{
  "n_layer": 15,
  "d_model": 192,
  "n_head": 4,
  "n_kv_head": 4,
  "head_dim": 32,
  "d_mlp": 768,
  "vocab_size": 4893,
  "activation": "gelu",
  "norm": "layernorm",
  "norm_place": "pre",
  "norm_eps": 1e-05,
  "positions": "rope",
  "rope_base": 5560.0,
  "rope_fraction": 0.5,
  "qk_norm": false,
  "attn_scale": 0.177,
  "bias": "all",
  "tie_embeddings": false,
  "parallel_block": true,
  "init": "normal",
  "init_std_qkv": 0.0361,
  "init_std_o": 0.00658,
  "init_std_up": 0.0361,
  "init_std_down": 0.00658,
  "optimizer": "adamw",
  "lr": 0.00206,
  "beta1": 0.9,
  "beta2": 0.98,
  "weight_decay": 0.13,
  "lr_head": 0.0112,
  "grad_clip": 2.0,
  "warmup_steps": 510,
  "schedule": "wsd",
  "decay_fraction": 0.772,
  "decay_shape": "sqrt",
  "final_lr_fraction": 0.1,
  "batch_tokens": 65536,
  "seq_len": 1024,
  "doc_mask": true,
  "train_tokens": 315100000,
  "steps": 4809,
  "dataset": "wikipedia_en"
}
Each number is 128 + 32 x the weight over its row's rms, rounded and kept within 0 to 255. Layers, rows and columns count from 0. Numbers have three digits each. The size before them is the row's rms in percent of the matrix's.

# layer 4 MLP up, 768x192, rms 0.0679, rows 579-685, columns 64-127
139:104131106111136090093134149129210146147087123131105090127071134166177083124034134114155142118130076103169121109121115077093159138070128113163121106152090124074118164164110095096177094125102175
094:091108149090130167124132131074144174119101112090178186161157046164145130111114123166164083128099097158081105153157071068118112113124123155097087110106148133112137111107094137101190120077174121
087:132118125040160141145138107028180120118121118122169088164091114179142097117113139143126099140152127078122127124137108118134123110110140075119119216140099162092109192151132111100127148116159067
095:188132123131172125164060126083059077173189109157138152100114116135115117086093140158134184112133086089186114160120166107031113173109100100157148115113142104158130130119137146145149118124159184
104:134093135139156158206238150125171095145163094124133137146119108137124043159043137166134114122126101150085120158078118132135115126145132147146103136161107141087121136162068081095065126114116103
090:107132123135137115120115052106163139135125155121151104117103049119112135139149152136154127098111132081066149109119166125104136062089114162143163138095108088112135153108156115137147085175142151
088:076090144123126121126135104042085160156137153143163108131151140134094071111133130104092141067160145137136137112125087102144148128163128133122068129044183209179128127104121112150138114096171187
113:183110135106177172153098139108136140081076086126128088156104143121168096068137087160099128188193125152109142119125152152168094064133194097117103098100178106099119119085153107167103062121156117
087:099180081105139188119173120116128179113107197150088052120132108121193126102124111073137182104104109166106123139134092133149143093138169140107152134185086160153140101077102130156146145101144140
089:174124189098129236104117170121151166107096131138180099169140151061146055060132104170088092091150110102140123157094083112122126108169160131115118137135165142183141111112114143134127113131123139
099:140100145139098084130197107156146142119127116226160144167110083097125161124133105154144149089142092130108157124157181063130122154127139099100137160082137093096088139137140105096216078141133118
111:138169178099170124120131110126090159145104122121088113132087117143120149127136146171176138142129088110118111179111120125027136115140124070149109110064134144116130116093145136077140125170103146
081:169103152127157086178169137118173146109090157186151144182129121104127131124104145105145092107135106121160147097144081119146129122126147127134129146057124180176119170087152102107156127099156184
078:081126115174140184093106078162118130111157070161104154151154142133144142139134113151089118120071098130166239127089086111174120087115135143110140126138117105144123151140114143167115142104176178
097:216132159078146126137116113102186158070181118115058119131111157119138129136136122107112162160115138161116115111064079030115123162122149106115096147100116104153181121110095115123125182095134140
102:158127183133151130106125178174062185184093107152126125121125073205111146141179111143142085149112126156115069149074116094100127134100110124081145165094163180117150227154128150127138144146090128
096:164107169085141142138127104105158139133145112141153171193166115148144117088159102133139129128149084142087169146162147118156131084120143140124138084091143166175127105078112112178138087085163062
081:164157120115149096112122204075149138148147146118176076118143121087140114133120090145126150151181121167152150145084107081170136160175127099130103140103150130177110146165097134115113082162111102
094:065147094150119169104103155170097204121121099119105073168104129110149164175125104178122119057092121135133183134162174138148123162134149110146156189090148130096135159094177117133137122098141119
095:176084098107180103102156156127163135090141125181168078139125205136150084139115079133177104189107060109124122137127137150194083105118183127119130098115173170106153134099169146147105191117164128
121:141119132108176148124097087133139152158142123102121143128132117133203151150075173140149218061136173121095075150144114093134084124060186082156139085094110085083154122113132129091132156128158200
117:164109147052089152126139137168164143091168086104103142116178103100129123093160126184133118074102086205169111143148100099086143129081160130052169157131142143153123156129153109077141067159083152
106:122088123068143133146103176140177131105163104162162187174140128123193168149143117090155110116068138091075121090135157159148010121127139156117113146107113098120069131111129112105222156123142115
072:178113155158143167121196165019154128130095146089160180134144175135163103130106082102136149172103131120083152127137127137165171156137162157180112121083128145165104148139118106124111164124098099
108:104089133127188160112096140123158199102153111129091078156097150153151125110046144160197180091137152094099141142136131131088125144153137121120142120073180143130109131145082179091137031084138159
089:119134168066175154158109144104133136125122128158119114127079064118136122148128130108121142132173120138110135163143154089130151096126130120175133154161140155138116135118182108060174154174138121
087:149094122130129158157126119101147090158160070145109146154122148104161132124084179133151155188173116135132150138159133161087161113104169097109088118141144084133137151136055091137126124153102102
093:138123109094169074128118131143154184084077139126148127149145159174126091100145149148157177130103135181136150019072126139117123121075134095160077101144118088169133102120120154158094115191115127
098:178116124134125177166123109130142129019118119142132124168172119181183112086121054087076112117165105117164101140103147149106104102138147186144103124095157082104117099184135094156129042207190128
117:133153121190116136147126181192127156089170113142166166115183100123094155088108112178189173097085099147119091156122106119084142155073186148115139074099100146159119078127073049112112139138150104
069:178178117132065116102087161157075105103089163070087152204085086123132122106107143161116068141128123136090069116110115089083128171116139160134126130118147138134100172113076132132096095079158103
098:106108125165142138098115111149148134109092140135112139208136127119214111091103161100070075125147100150081149126121102113110128046106147138065176094156137108096131154175144127129072151108189170
103:160099105087190146133132129164078136088075109124139155128161157103119114139046107119162116203093156081128121071108066113103111162134104098128140163104149088108119107074142138154126130182101128
130:079067131146245138127126135112162183179124115147099103106108127118098113066070161125135154105118109126160124079085150077086080114027156104147093124156121123157174147144056122115174090141154149
097:145108115118132135139126122160112186157135206160151110200136153091103145155122128127136102072123132118119182131110152098114115138101084175087120131105146123129083172056163109088113141121135131
108:160097084088142167115138138137184154108156088084168102167094151158132083105077169141168164107154061123159106117084119057145093161105179135137101143102134086150134130082133139111162102131141137
096:124105117093131173102102165198110130134136139128097203219114174127192131088156145181101170141129111152149121117151122077101122172077134122081111181119124057130119125134125082156189131117192129
090:168136149112134101181119140104146120126142085121147068164137139188110131128112138120188129129120068099151147119163094140155135120110165137117129159136124074177189148038075160130115153135139096
098:171169137116133167119129079112150119125145162107140150115131127090132126166086134097106152119102096109074098151147132105092160175108130136162123112123073099138105147125109091095132130092136080
082:125181118158137106119113126136152135081164092104136136143131117121109152159088178164147156118127141118072063124045198132109162119129111150143158088153146165109104086102158132085147042121135132
134:175146116124131170132149133127185142142147080063125114166135137139116123130175128111187097099161040166158160125082083130072087140126136116103124176135147113144127100106152088114157119150185133
096:168076141092206088117137160175132132186143113144099160146135143194116125170111139156112148115162084123115079126183126074129118131140113071121125095104099094054113119094180103141170165147137133
099:137159134080090144120146113097142153122134145111105081066131082123196147120129095135134152121152108208139146162094112066109143132132159115129105146136149071142134220144168131150112133132107123
103:097078160128093134183139113157117128135135143069133131125161152129142176140142107130115163123138109150208138089147106120173127116158129149115106090134095061146136066121160158176155076117175145
112:109133129132120144137126132128159163054123089157136163200138189147142152150142145141127143100144117228151058116161171166112080155153119126081132146132155092154100157173050083069131094146134114
103:096068091116123115120047135033158142096133123140145094149121118212102130124061204206143140128168151105120152128154146140133122117158099066140117158125139072124112118100120142140096072105150092
107:162058082134143161139115157121100136123066085121170078125117148154117109079072102151157106148138123120104123109121123117105151116112153123123122186087098173136181161105105167156135053108159143
105:115144118086159127130110145093111225117159145087138168126072173122141116109103163120070149068159141111172166088082121127144111090130081087090161089103154150109141110114179138197123154141132119
099:157162131168131076160149150145153119130165153117160144121120176079083135144076149163130109146124147080186071115110173094156145174137130097096143155132151077176181092127181121146080112155162144
109:036088105132169175203090146165141139094131183192153105150087184129102130110073121144160154112162148156160114144109112124111127117090130129131140064132150045120116197090121110134137137080168101
091:133103113131141190192171166083154106155092079142081060191113096151142153165094129112138115177117113119116115129091111111137085103175134167098156093169116100147161138085131085185107164197130148
120:123044175129124166156114111116191152138078063084120101166123101111130162117081123169163156165160116129138104111079100144120121141163152136105176207184142087121097117144135137091179133108173159
106:118114105118183125124148106088117132139104160111128104184133139124136107044177131161098180151146053094141086142155126125130114133131149107097128119087130071184136136107147124143119174111164122
067:147123102084127126147112123106124145096106129131146147164124169120135119166178114113178096095152154130168093135054138113114129135141085123097109083121127087162144097108141190110094147177111183
092:139128135088111156154145149120145130122160157118130135137091173117136113113142128131167158134123097134109170147133107173145134100077143117085136171082127092231107055088146090080161119122091149
094:092123129138115139106144105114152138127146101194115140126129118137137119170169156129103156109119106086131154119109111090137142102128074154140142149088165081116109054086165113132103145129113184
086:124135097143150093154083110124138136107121156192149109099162110157110122093200150108175184137147091146118042127119082138182135124170113113109112132075137112139125133074150143113132100171120194
130:249081161143102137132180096108136109110163078099133118083100077072116141109097098043150099110124108166141122125098126090105098119123149101087152084127109087130139123172150136145125100123132121
087:177107152133116155168169121140139160112140084168156153081106104174140130113143135157139152058174109113097141119110115120129116093113168089130102147117144122069123053083098152137088096139105095
114:168154036113128145155122089142152129080061133168134075128116123094172118111057097167139163161146129115102162087124122117155131159124177134161104123135145122100126113098126150111135090121162136
097:129127106106178079165085112106155185129125092102138122112145125120090133155140164185121178125099130132130154142171161145161116130106172151154085177178107130043110202108195139072138126106157182
087:135143116087120168086062127101122090127120037061163145180103161124100102084142057100153161163137117153178146142205135160121122157131155099114120120155151085102111157168188138106118126173139104
093:090132129080114176099132128125210196120104105125151167158189104128144170104140088136137156117141108217185133129163121163122103186126118090142123073124121107121146062142105147104116090131082124
096:170126119082158144192100143168155120090241172108141126136133171127171087082135120174144139130090105121146169094188148160077134142090136113122045158127150076102114120103149148060118174152169071
100:119163097152111114155093132211147112058102099149167177153117119143178148068146105124119161155219133108159188145112091094093135133122127131138098169131147120173116151115147143089234138165176075
099:124168104171107102123173109150069136118156076147080141124112082109081121110094137174112165184122133108084135139176126119098122117118096117118196115067147081111134159115093056134167123162144161
132:162082121126157172124155157081198200114127079134138115166089125084144144065101161133170164096072128111199090121100121130119112102144187089108147197118135107156105061118147121124209047138114166
098:167080105106171217106120116111188174078091128122141110128184121065115139057112106123150161098140110093118126109091121109119106079115134169169161108088158110154133117093209114098154075143134140
097:116155154119121108155079113162144172079079139138094134149121122125128089094073098148087140146125155151068138072139117117138105122120179092128091086062143140133155172099117134062192049156159126
084:109093099115132130153117125146146151109155130140170145162134172144127115125073089159156143105074139101082118145187114114147133142110134199129090131154162045122130135099111140091146141126147137
121:123109099118141156093092132104181199110171121154087114089191151134148118072161123142170158174112133107141137054093158133126113095164149087069115188075172153188182144053187164108135070158182109
104:123137138116164114062156084139133117098165096069152111155161105114128180057119127103150152094150094118095089158141168144156162085074110156121177150102140021072173097113157164170114136142114134
094:139133164071124190077098136120159182094104118137119137147104103069175099119158174112118159106086136156094181139144134117117113086129141144137140102116120128128147130139110165119105067133134173
088:108150087102166099155140143116153122105075116083098130113129161133147129122080100153099132126096148135140149157190131159118111143097112138154103149162182127098131129212171056079051113178203092
112:145083115127126139141140155128169125159113063143137096134102157126108105133070158126162132114152068126121118118124099090142079156098148105143120140052150094133145189122134138097170137098147161
124:103085095125215141124110147138123171137182109120116077137086138143126072163109188152205185108143085126178099090120118069138119141022159100123117154112130097143139149119094116100170115107108144
092:104073179038114149121132148106142078100135128075173152169163183154157106081070110101151154172093091100121164101109057134120129123109157205135156121101142132080129150125144088107131154142126080
108:064126105121136168086147160146161135113100104110136137123120117132164100113134120102131191130140152159150092120137116155116066081014151157125133132131086162100154176141196193173121143099096203
082:155165093146105109081120156160077129141147116119093148111104151125086147142123200216136178147126148088120084145180126139113091139088193152056118112146177107130087109131136137062107114201103143
090:199132124050155159132154203084118119116164135144147166124145170137128098138151138183148166131165116131133183131161125107122093169046120128074121100123088078147165175173134143070183079113147172
110:176120104119171143163106108118139198148170179114108124095153129114143131129120147120123148068157145214138098110026096119135104120156157098135053113099144145130137151100137164131105157076133132
123:143090121139187145091142157088117152141154106143086081142099132112140121137096108134208126160094067127192122110124093140096108086076203099142128121123114135168142109181121139118120065137166187
112:118116103113171109175090070114137206136122146181089101114102123081117097088045134134149166156146150112121167088080115103148128180167231097164104115106145147111183101040094161096152039074162140
128:108101110123148107130117156100141123130196063052151091153131104157156071122081172158124160093110146060098140109152135055153110165044126100134148073115158155150134165170087142138143123102138167
075:052085104116178146140115074116139139138139145121171149105094091112158077098142097140130152172161120126106156139109083079135159095195113085148131152123135130149155086106142159150163159170124162
103:145100101124075137109188139090148169113173086138183141149124093064153141074163117137111139082196123175164114122088135166108112136111135128071114138205130156097104107137085103144106158159088152
088:131134161116150192135102097103162194150110118190148043084136174083146192145125094138147123154169133126122109152080131107080124152116142139094072145126116105136155160126105127117076130124108119
100:107122106146149101165213108112141146096132087031135107168124124182165132097123077157135134108136162109114147160188149117143085201057143165123089199186137083106144125111221123154068166122144132
110:164097096095142159131147162143188167113141089101154075183090133131116099110056164166180157121154062119148123114074102071086110145097176116155097155079163090152164137090132100105137127139165134
093:087088139067125130081072135098110174104106136201079116114119216138116191162101096119131144156090117114205110168071113097089112133086119140088107140125182099123133153158076133116099083120180105
102:169093123142121110144102111176103160112146120126087101136104170111161119137175117091154117174088117131136099133129120096119097126137119157123138136162126113149146184020179132095166146140152174
097:170146139162135090131208112153126134145099123086089104183064097087143124140130155144111206178110130081105116113139101054140093075094153112137130167102143116113134128148133114104150179131121156
100:162104110165094126096098127143141180150182053096143075161060150104154096073117123105087186098155129142153156112165157084108078086135111111143138134104163116173161151176059148163154134122160125
089:113171125117177134158149153072150148130116070089151099134150127117142132100188116061120111138085137125124166116129162119201119163139089128123105141193093112071125136061143156114121150129184101
087:124105158182118117101110076142111172149069113172134084193121119131090162139117169163111168122121104096165124138079107091153113127078153104161090133125071097113091110050121105144146123090156139
117:097125082107135157136121141095132119140155132146178105090119083231154160080029155197108143071107136112120164121156100110177147148114134096158145094085169140159134148156089131148120142051097099
081:159104148073113165133065102153146178142106137120183090169084090113106166150138147107097125129135119090080127128111205112118118091129138113121102122150102164109130060097195142173108122076136172
080:159046141096162215147107151136112201151158137152162153134101151148125162143093101146180112132123097131123184112133178114082094206070128077113116133150111131185111173111167130082151173118155152
111:159144131146125133090127072124161105149154132127142116102150122087167090110146111110131175062094117140078105136105124156088147105144164106112127176121174100151163122163061139112122046109200122
100:152127077104123153114082099058138140120121158178166086140151094161143173164098134090150124107152103146139140156116158068122111127113133111140156130117113030121142111189095164111166093123158159
079:171077147073161120168135121122165156126107097159152071107135175179102151156126158171109148128077088135098134125115146165135095074129149099129153133088082158113110164124123121141123150123112123
097:111144145122135118140168150136151147126120152109168097184158101151152140137086160087164140176150115149086125086117155099190112085132126087178180082115110102087123083075091126099129165162138103
111:170129108076179177134133151174188176111144103095157087170100132156168089080060163155165172127143069108168099124081076101093095160101156120131115155104165067135124150091113118136176112126183137
129:186113121129121174160153146144146146081146087135181086138135129079141079173147131077171126172135058165144132137052113122106074097139163142105127140085127137140124165135151087107121079134145101
114:173109128088147181139183143103183176120196066130129093145090143125138089067100179125144171121169084117171110126080128111102105160109179076086107145093189066172136114111106112140137071145164123
097:175141118103152105117151086148123121141139103079097125140099085137096172095148150138165131115154116098092120131169159101115125188116141122119176208194129038115128109176191154105151060172145176
099:072095073091107138139178148114099149098103136139153058150140096085193147130103155203112217174105107107101165117120155151173144152112191165127073125147184135092148106077140142141120148042107202
# layer 4 MLP down (transposed), 768x192, rms 0.0467, rows 579-685, columns 64-127
111:129159125127142062093062096152162117146127177172104120133115133187113116168091125113077093165160097127124094183130169116103152156150147157122124177134148099058166129088107159157135092152124145
096:142110102131156113150161128194141110110143142148107103086099217145095087146145164088096196147143163089139145088116186153115156128113139111142163139125096139140091131131168107154080136182107157
088:111149120203119118114119158216083151124135133146088139101175152108102157151138093113121159109112104151122153091120149136130125127145117165157135055090166092146158067087122151141099092155089180
095:068122136137096146097195122169196185088099187103134124171145164117126143195129137109131079090152169136085113108130098129208150108155161127087112115116149105112144148120121098143128128143135084
104:136146141074136090062031136109084131135068155106115133108139141124147197067216080110114129111119145116172150095173141099102163104105132131144131130114137110169129103130177203146179098129155145
088:146114131118127164171141199146101083135124126113103136144159213100114102088105121117132127154134126172148108135137076113137112182174150089128104139184160190145093103161130147122103159087119111
088:191165109144135176164122153176182078101105134085092125119087105123158164171115109188130114156112120110106083135155183151116115146102112142145163133232085070095149142154099134103113124155079104
126:029136123158074123135166126147115107145160185145134146091130120153115168176103185102166133108092112084179107148117110131085154224140110127137132130159044146111165128160115141130146159119093129
090:142094170130084085131055133109137057124169051114172182132138137120065111144124130165113082142164139113123121121137185116145109147153087124140094128037184114118109150211152121103099098154120149
084:073104073132124065159137072106099115138151134106073140065152099172096184186121123116185143147103154170120135086165182108132128140072098112116130119130081069058128147153150096128141100111124123
114:134139104106160176152082147102113117141142141039077107110131168169138103148087145090108095185116172119158102151087091195111139099130127161174130096166116148171165134086112169147051187095156135
147:137097091143089144103111148192176103097160123134194129107155139096147097140110129080112113112136154165121155098154125135217107114116128163086148143179131127148114182173088134178101134088169117
076:110150109117100139138079090130101124133145094068132104080122122150121126164118127157125144144156156132110138163082154103127116167096134109100109131193145077071137110176116136151117110151109071
075:172145143080137073184156153099143123138087172109145123139114116110138113114124107108158137154181151169107023137141171117073136185134148127144093135120140153109126105125163122089136107182110082
093:071123142164108136126149130137063114190093129135195127106149076122099176112098091161148096080143127092131152109182172210156153101168100153146129093142105135106072134119147163149122034144145126
125:107127104118137120124121094114221058068147149075128120149145183043123124132090168112139199104126114111140169114153120105147132102169164125184146109179096069146132035123103107152134086129166117
105:126137103174137144132169152151124125095114166133139096061108122147136114162072180145115122137141146109177100109116106117097130183163150116123098171185096103067133167175143129079142145150115169
075:114113141150132162151110064157137109098108152095090138132125110170112156106115124094149092088077132100083116104145144174092137109079128127118128115143141122094153088101138117149138159098148167
098:188093169095162074131137114058169060112132148160120161119165158123110117085118155090138136175161143115129111122079073132122118085117116127092093056154144135153164101157074129116128103143127116
103:089182175159118161168095104131087103149111147083086170121122056086118128120119169135108145092140166164124137117130132105067140142126065147126113199122069075181104130158064119090115079105096144
090:166158131173110085121095112136114092099124133103101103094164063077103151119180086125162127146121168119132163098132073152111146100178108119140171125177179166170184089160164099149136150150133137
113:105134083185122140139090167129129126131136157135163092147107113195140137125137172097101141155163113100135099149095149139151124099175055100139099130140133095105125069119096120180124174110174137
120:148151154160100185153172109113094122131091129110093050110087131128046112133099112161106145110201070119180122159116103096109205131140103093140138118154151164135159130165134179135051073135138153
070:117131133085174086162075100223119133115153130158123084107095082108091141121147149157134115092156090144153116141108114101117100121113092103092143141141113130082168107105109125127141090110178177
092:112160153141122109115140140143096092132121164188150168096141066123141122106200115078067085113116085131111139128144130151134205126064138148148115150170141089118120141114184106172142179167103147
078:149126091149072120136163127129147122105167149120145120147160183138133134121113124142139126133078111133153115097091102162148095145127116166091101078081134131100116129148073145174099104101139142
095:110155124117162090100162129158133176094126190100159128108114129159109114145162092124108081072081113132135105123082145067164083154140103167166125116118134152115127131103206185134122119098158151
084:116113121148112175125152099125124089151201113091113107099089074094138147112087144122125078125134100063124088218144114101145094133163153172109136137132142174118138157136120113110194162084109112
109:096123140135134102079132144113120137211129151145111129106106129060077152158123188198156150159089125156093178102133111087132152160093112067082162107152125142164133170048108179108106193068057099
121:134097146053136129091140050058131120153108169126061131142066156147150105151139139100090106149144128151166204136105173145133133091158083133126146154140140120105180178097192212147143086088111160
064:086074149123182148136175096108206144163149101169199104065157182111098162114140125112145162116121109128147167158139136184154141079131104122095149118138104111113134119158194140123158155165107129
102:175126106093122130155141125075132115135135122102138142090129130110078133182153141163171156151113142122167105165102152111157113185157131125178106163091110137160129106062127137151180059140059101
104:096147156164093125115112139083145128143142116142125085118109141141150138109214135115071150088187129154143140148115203138124185108094151138092085107156116175129150168172099136138128133095170141
102:122116036183184054156116112127125153123127175126140130106143105131111148128123154170097072068127178154144102107182143141145170122108126209083130164143172118138099129186124089114173166162108150
106:130148132122141130110130124080133089122149052090126137078109102111143121117100122092137146178158121139131086130159068146150122143142155079162168156145134135115185071187105143157151109173142124
115:163120099064138141125123114160183144114133117103167111167085134146123113077105156134153181133130067109128100147115116068126100172089181123124104144110137075140109118091144130118160115140158159
107:115121128158136114147130115046166141107120127141158068033140100115100143142115136078148087117134135135103129127097138197157116063178149119180163080100164221132161146118157163091075101157087146
091:076138107149145147071146138135123133150120181163098163082085134093155137129145101142064136109148168169118126110075175084129134125145079152144143135110145185120084125199191107114149123107139186
106:099109133137143083139111172168089168114091084159138119128127116143135112101185127151163140135187145179161157097123097172157095088129131117070121116106170135158162145162150140162139123140122152
075:155100116097136178130124125101099134170059166156148121119132128125147084085165082093112090126115104149187192168204061132140055113119145096102110129102092085150139187128092136135107155160135097
108:167159092084156142135130114114170160137134153078163154162176064107111158111140152080139109103150097113127148128125131127103071118083120114130087155140120085142141149112105101109136148113188138
106:104166121140045185146140117091151111072135121100141103109121116074152112092123127085139130156107179118149166116069137169124114149110149154131112160152175149186160153157080147092106092134157125
094:096134081139161134142115157120118099150094103141157143193131140138076102102132163167144129111133163067166117088165148205161101123136116145135125133142116146110106078081068141112164121132153109
124:173174118137149116074121110103145133114113078179092131117102129123140091117132142127163118127118145107041135174128154143086066131111118129139168174105173171127123185114098112077116153151069126
111:188122095071117133096113133105079122212116151155107068092138117165135118089143173137122150135124123065101147170081096023144166110083176098190141120118129138092146102059187163138127143113123114
111:156176171147160148132187142207094115160126125122084116113103146049175124133162098077102128143074059127138125130088145128119139128101183192127101095070120165163190148143110129101178175142145175
092:061159174136146107137160063120165113070177169143077144163116157125109165125149093130121127120113116086119133209169167102197124155165120112099151109101159053100133135197120134143130139162099153
096:128144143147122121111146114130196040106135126143098082131150100159111139159140108206183140150119102112105104130164164128113132134098172200171107173130160109166120136110060134069124106091112090
110:069109131068126184119120105100112153145121108143112121135150086180155122096151095106131160104153092174098157142159104161076090116109139186144121121119110185072102172126056151128179156117080108
106:216167154113070108084158120121132141141146069087083119090145073124184101150158165112098101166099094134063154108128109111164142153177149155097152173098112183140195082161120125085105132131079135
100:129158130114120072098107099166083154077160183148178171065134144115101129085159135157115168086147118151158145137167159123122170152067126121167090147069141150115079114182115182065132094083143121
117:140162129158146143088117079159068107080216193190123140098145180090142060100137129070163136107087121115127150108145182107123077094066141129119084068112165157121187113124086125130080131115074093
115:111130162135084110126108160160177146128151092168117120096118101137132143183097140104173061102122199176106176092143154116141135105120116152127139124147158178084116123162103124103124073129101108
063:129144136151123142104158132134136100150145123109108098095137087127124132097090136156070152141110087139077153145203118128152136122113206112146142162113131162099127152162118067143185115095152064
092:109117110150140121085106121124131124123068068143128156134142104124145146108092144129101111112135156110138082137124148075119114162159136142164155083183161166047148219173099162144097143135201115
102:189111138103136121162143157110087103138096176077138100166111135117104132091086110115162105131122157188122079145135122172116112132127184101136113127158102179140128192158087135104139122120144083
096:139108160121115149128174127121133109132131115064107099142088171095120101168051103179088099113120154127143221109142170115106132103063151129150133116181117153112142124170093106133133130096158071
134:041190127113155146138073147142115118153085137172143132178171177183169149110144131215077153152121158121103119097136119149134113170108114159152109133059097123129131138085145117092113138143141092
085:107157139113156116092076139123123107119144169090112094203151145092114135141120099102109120196113125156163118125152135122130141129118085149104152096141125105151106192158172090133186140105160177
135:094097197142114149076119187084120135183181116089087151144123145156114163166184178078141091130130138145153059173127133163093133098159078112095109135108126126172097123151122115143120135099073090
086:118114109117084186117159152122095081141118184138144090152113121133179140114132101089148052117128125117137119090059131101093152125121078139111189108097142098183149067147073148175172114157109077
091:115125146178124102157204129169133160115146219187116117077135137138188147156084190166102109090097143106093128129062150080135107087091120154138103130088124142145147096088083104151130147073135147
097:162133151173143094163135122134055050125151123142123113112079160139114068149094166146103129141113132049096127139094161095149139059112157173091122196118137127131100164099170102156160149118202124
110:065133128162129139053152122095119135138023075160127129171125107112116169146096129087126101133188141141110096159094105112192116085160119162129223103134115165131148129155106106153139096104123171
108:167101126134145139106173123051113151214156170106081102112139130133081106184093130127152071121050130153096084136135156160151133114143150126114142079124122117116145123134094092188035105095099151
113:133109167077134173143106135084195120151119163130156098128139175151170119154162126069134078053137104164156086076099118117190135154150168124136081111168109165138143104151161176132075088114136112
101:137128099147185182160151111142142131094079154183156112091129134134131114060097116177112140161122106063120110141176136149101168186061132152155147111091146081099125087115170146138096106163162132
116:125131138123069069163174136131052098183171124125096132171055124184153122198122166155122122145113183146157163158149146129160161183143160081094144149180092113086118131170046146148116167086135115
097:155122145137105147093158127090130100142176120159163128117153117149149169158167145075166137116129048133176102161136150164117138131142087159093155165152103123141112106168120120200086151111093153
088:154156165126171156115158142120130116108093082128098091098106105142166132119170180079077110152178099125188132089062158131116120113117134112149163122089118227149139129140152107143115116136155111
137:159134128111100143134147143094084074151138132111126089201109124164114112171041098086137109077111176093118105220154131158081107166141128157135143101198138093103096081168117110162102134111112144
108:139092156126078148205094173103130169124108190163133125093135153120126087204102146172130102180105155134139156126129091079106121168178145099134100100136135190180090187142105124099132079132158135
098:131146114150122045185140114085107091140151130110124105118164124185086150136091075158123092125152122102143055113105138103166130153122118112118093137143163119144123131106165081127141163104143070
093:146126167148122160088105104151100131138163129146160123167126092134127102115190144120156081135146094115119108120066137079129164097163131147083147084090086121141139132070107184182193136086074158
079:160133052102114111148161117136108088153110154111141149119109095132114136163067162105145147144144145113158084136120097152153137246144087134154100126125136133123060108123123093038149199106177120
086:125146060120160092130157078134129070112152117148154140142100126119083113130107164127166156146201117081153126116142116109178169171101079096138133130111139117083088103107080090059166126095136098
103:166175129243143148133118132147118179146110131172123122109081079093104160162173124154097108115155147154134113167115197112135113126106079061162116120149105121156139142139093159139095085124138179
100:171116108116096121179105139144107131107124153136100134159116129106108145128131149188137120139071057074135128085126155054158111153190099093172127126105147133145123114118068116119169138144161027
077:123103171118145159168124100068166173142099153135145093146156087113162116129097081053107107107124117159130133114098148091162185110134062126186159126114110146132169127103102108195176132081154102
094:076107127201120092127100095173139142114100073079084101143117107145133154109100126058105096104112135111126076113088105110148151082224150115169118121143196166103094095072091133179095158163121106
104:106165132126105150101165153138149099107099110145095118164103106147125120127132119120134148155057087073132115102167144096112151137075065155157164142161142165095125127115179146101133099152128103
123:105123142136151103142146128151124127187152161194108208125108122153148148068102106154103200091128131169094080074168104114144154095088115099118114145119102106150189080078148112187138146136115067
118:141122114141114161106158172149118098143143184092143144137152111181156149161190116115108084081132095123125051178167171151116136124068042150126097166123162135165055125184155127155145188161060139
106:135105111123086180133123112135115135142141094192139174095134149120139173078097055158076125157135076144158116110081098159112093120162095171122133092148129140129136145078148167070101174127158121
067:196157127110084136116127163104134098107110125113071112145157157164108161154111172114118111082119147124146108138157168139124109169069155166085118086129133107110110157132115118120094080093138115
099:124141146160178132147071120176073067142085195137106128091107168211096117175091156113122107165086107089101132147161123058161116113154097141157122127045126100176169139139162147124167131107159096
083:127138115137118078131164168156108072112139151048089195136109057151101053113118156151115140101113104112141171085167140146213127083130141132136161081114136143154115111117146129116153128129152124
102:132143138078150168111057152123131100140133162207161119113150122095109134116127152122131131135127107145136081120097049117100110091201112132175176047063153141117110126136028136103170075135130125
104:169133089072132161133133139157166151114126101108159089179096140136115119076081162148159173136144069101145112145114101074102131149097168119127106151097152078119109115090145105106152138143179152
092:196149126174113170164165134129189110145154114067152133140141062098182085086154168151115107103187115136049157108160172159172143130193135161150151115113091141168092124079170135144137164145142121
117:073159155108141175099159159067176098149126123134174157121164109133127144115078103193095128076166117129127168127130149165155170138142149117113092096107146131104128099210090163168055107115138097
100:077134110095125140150059161077144111104139139166168149096173167193099154101124106130142081082160125172166169113120137215124192179150117129108147096160117105149116117105128144145121070124137084
101:080122131074150169121120125143122050136110220132094120113188107160140164193153166142183072164158131110106120138097094142130191139085138138090118127145103141083136089069189118135097123123104113
095:140100150095088147099116103167108107114125192161129123126136107134098147167072115199124143125179100128116100124126075112064133076127205150115136106065189153183138090195118115117137114147092163
085:128132101083152149147138177110168099084171164111097153084134150121151098111098101133137088139115139121100139128139155183112174125184083136096142110130196166142142140167141150100094141171109147
107:162114096184097172140145113150154117101119098144112139137127162039122070161216075115143141137182103124094104104064124112046102104107137159188157099176118083097148091124153147102150088178188204
077:105143130191154089096193154098122072089116132138077146092192150131124104108104109147150117139106123146185138134138048165136117143125140160118145156115175089159125209152063100084149129160128090
080:085210106175083061112117088125169053115100090091098092113161116112115101107168139126088155126116181120156064154126084123184144070190133169141126126109167131072150101150123132160102095138112086
109:097136155108120139147120168143143129141096156194121145156128139126103107142143109106121073191129110194151110147102112107163124152158095172108180093144086138101103129102200095095130165134076113
100:081144176131113134141189155175105116138123096070111148144077154093096088098143128160101182140099125117130073095165076191092166128126114119126075127103131227161094110033124112121092156127141089
078:096159131173113138078104126113105113139124148126115154136128098090150084104088077072160090121171143127141129120099081091118152179116096137125104132166156129127160110106133134095138103113147125
109:161111114140150132129123110120112101123131097146077159056123136106099108139130102150098112084103150104164142167148082158065097157116149164062096164158156172186124172188162116122149075114126171
108:173141080058155163141128124165187157106121105105166109177100129143149106056083147151153190131139072097145099151099082089111105159102170115130116158123153062112107118099130119120161127143200148
115:168132064074122152191098135122119102163105137105154108159131100177060098145121148144118187171121139102152137219150116095105142167093119146165143167137151098058129144177118082063148148147144144
097:154158103047174199147160146131173139129121088111121115180097127124113132088090149152108179141151109104155104135124072096084163157114163122084091152095191079112117099089132089093118100150193142
085:092121126154102145146087172071152156115135151160167109115146190115163067156077111167081089163118138168175129133096097117123111063115129132131085073073126185150106159083066108170119216072139067
109:159152173186177136132053110145178112081172142078111159101120154162064098115180114060165083123141147155147110143160083106069091102164064125136143130084098101184111155159134126106142107182157092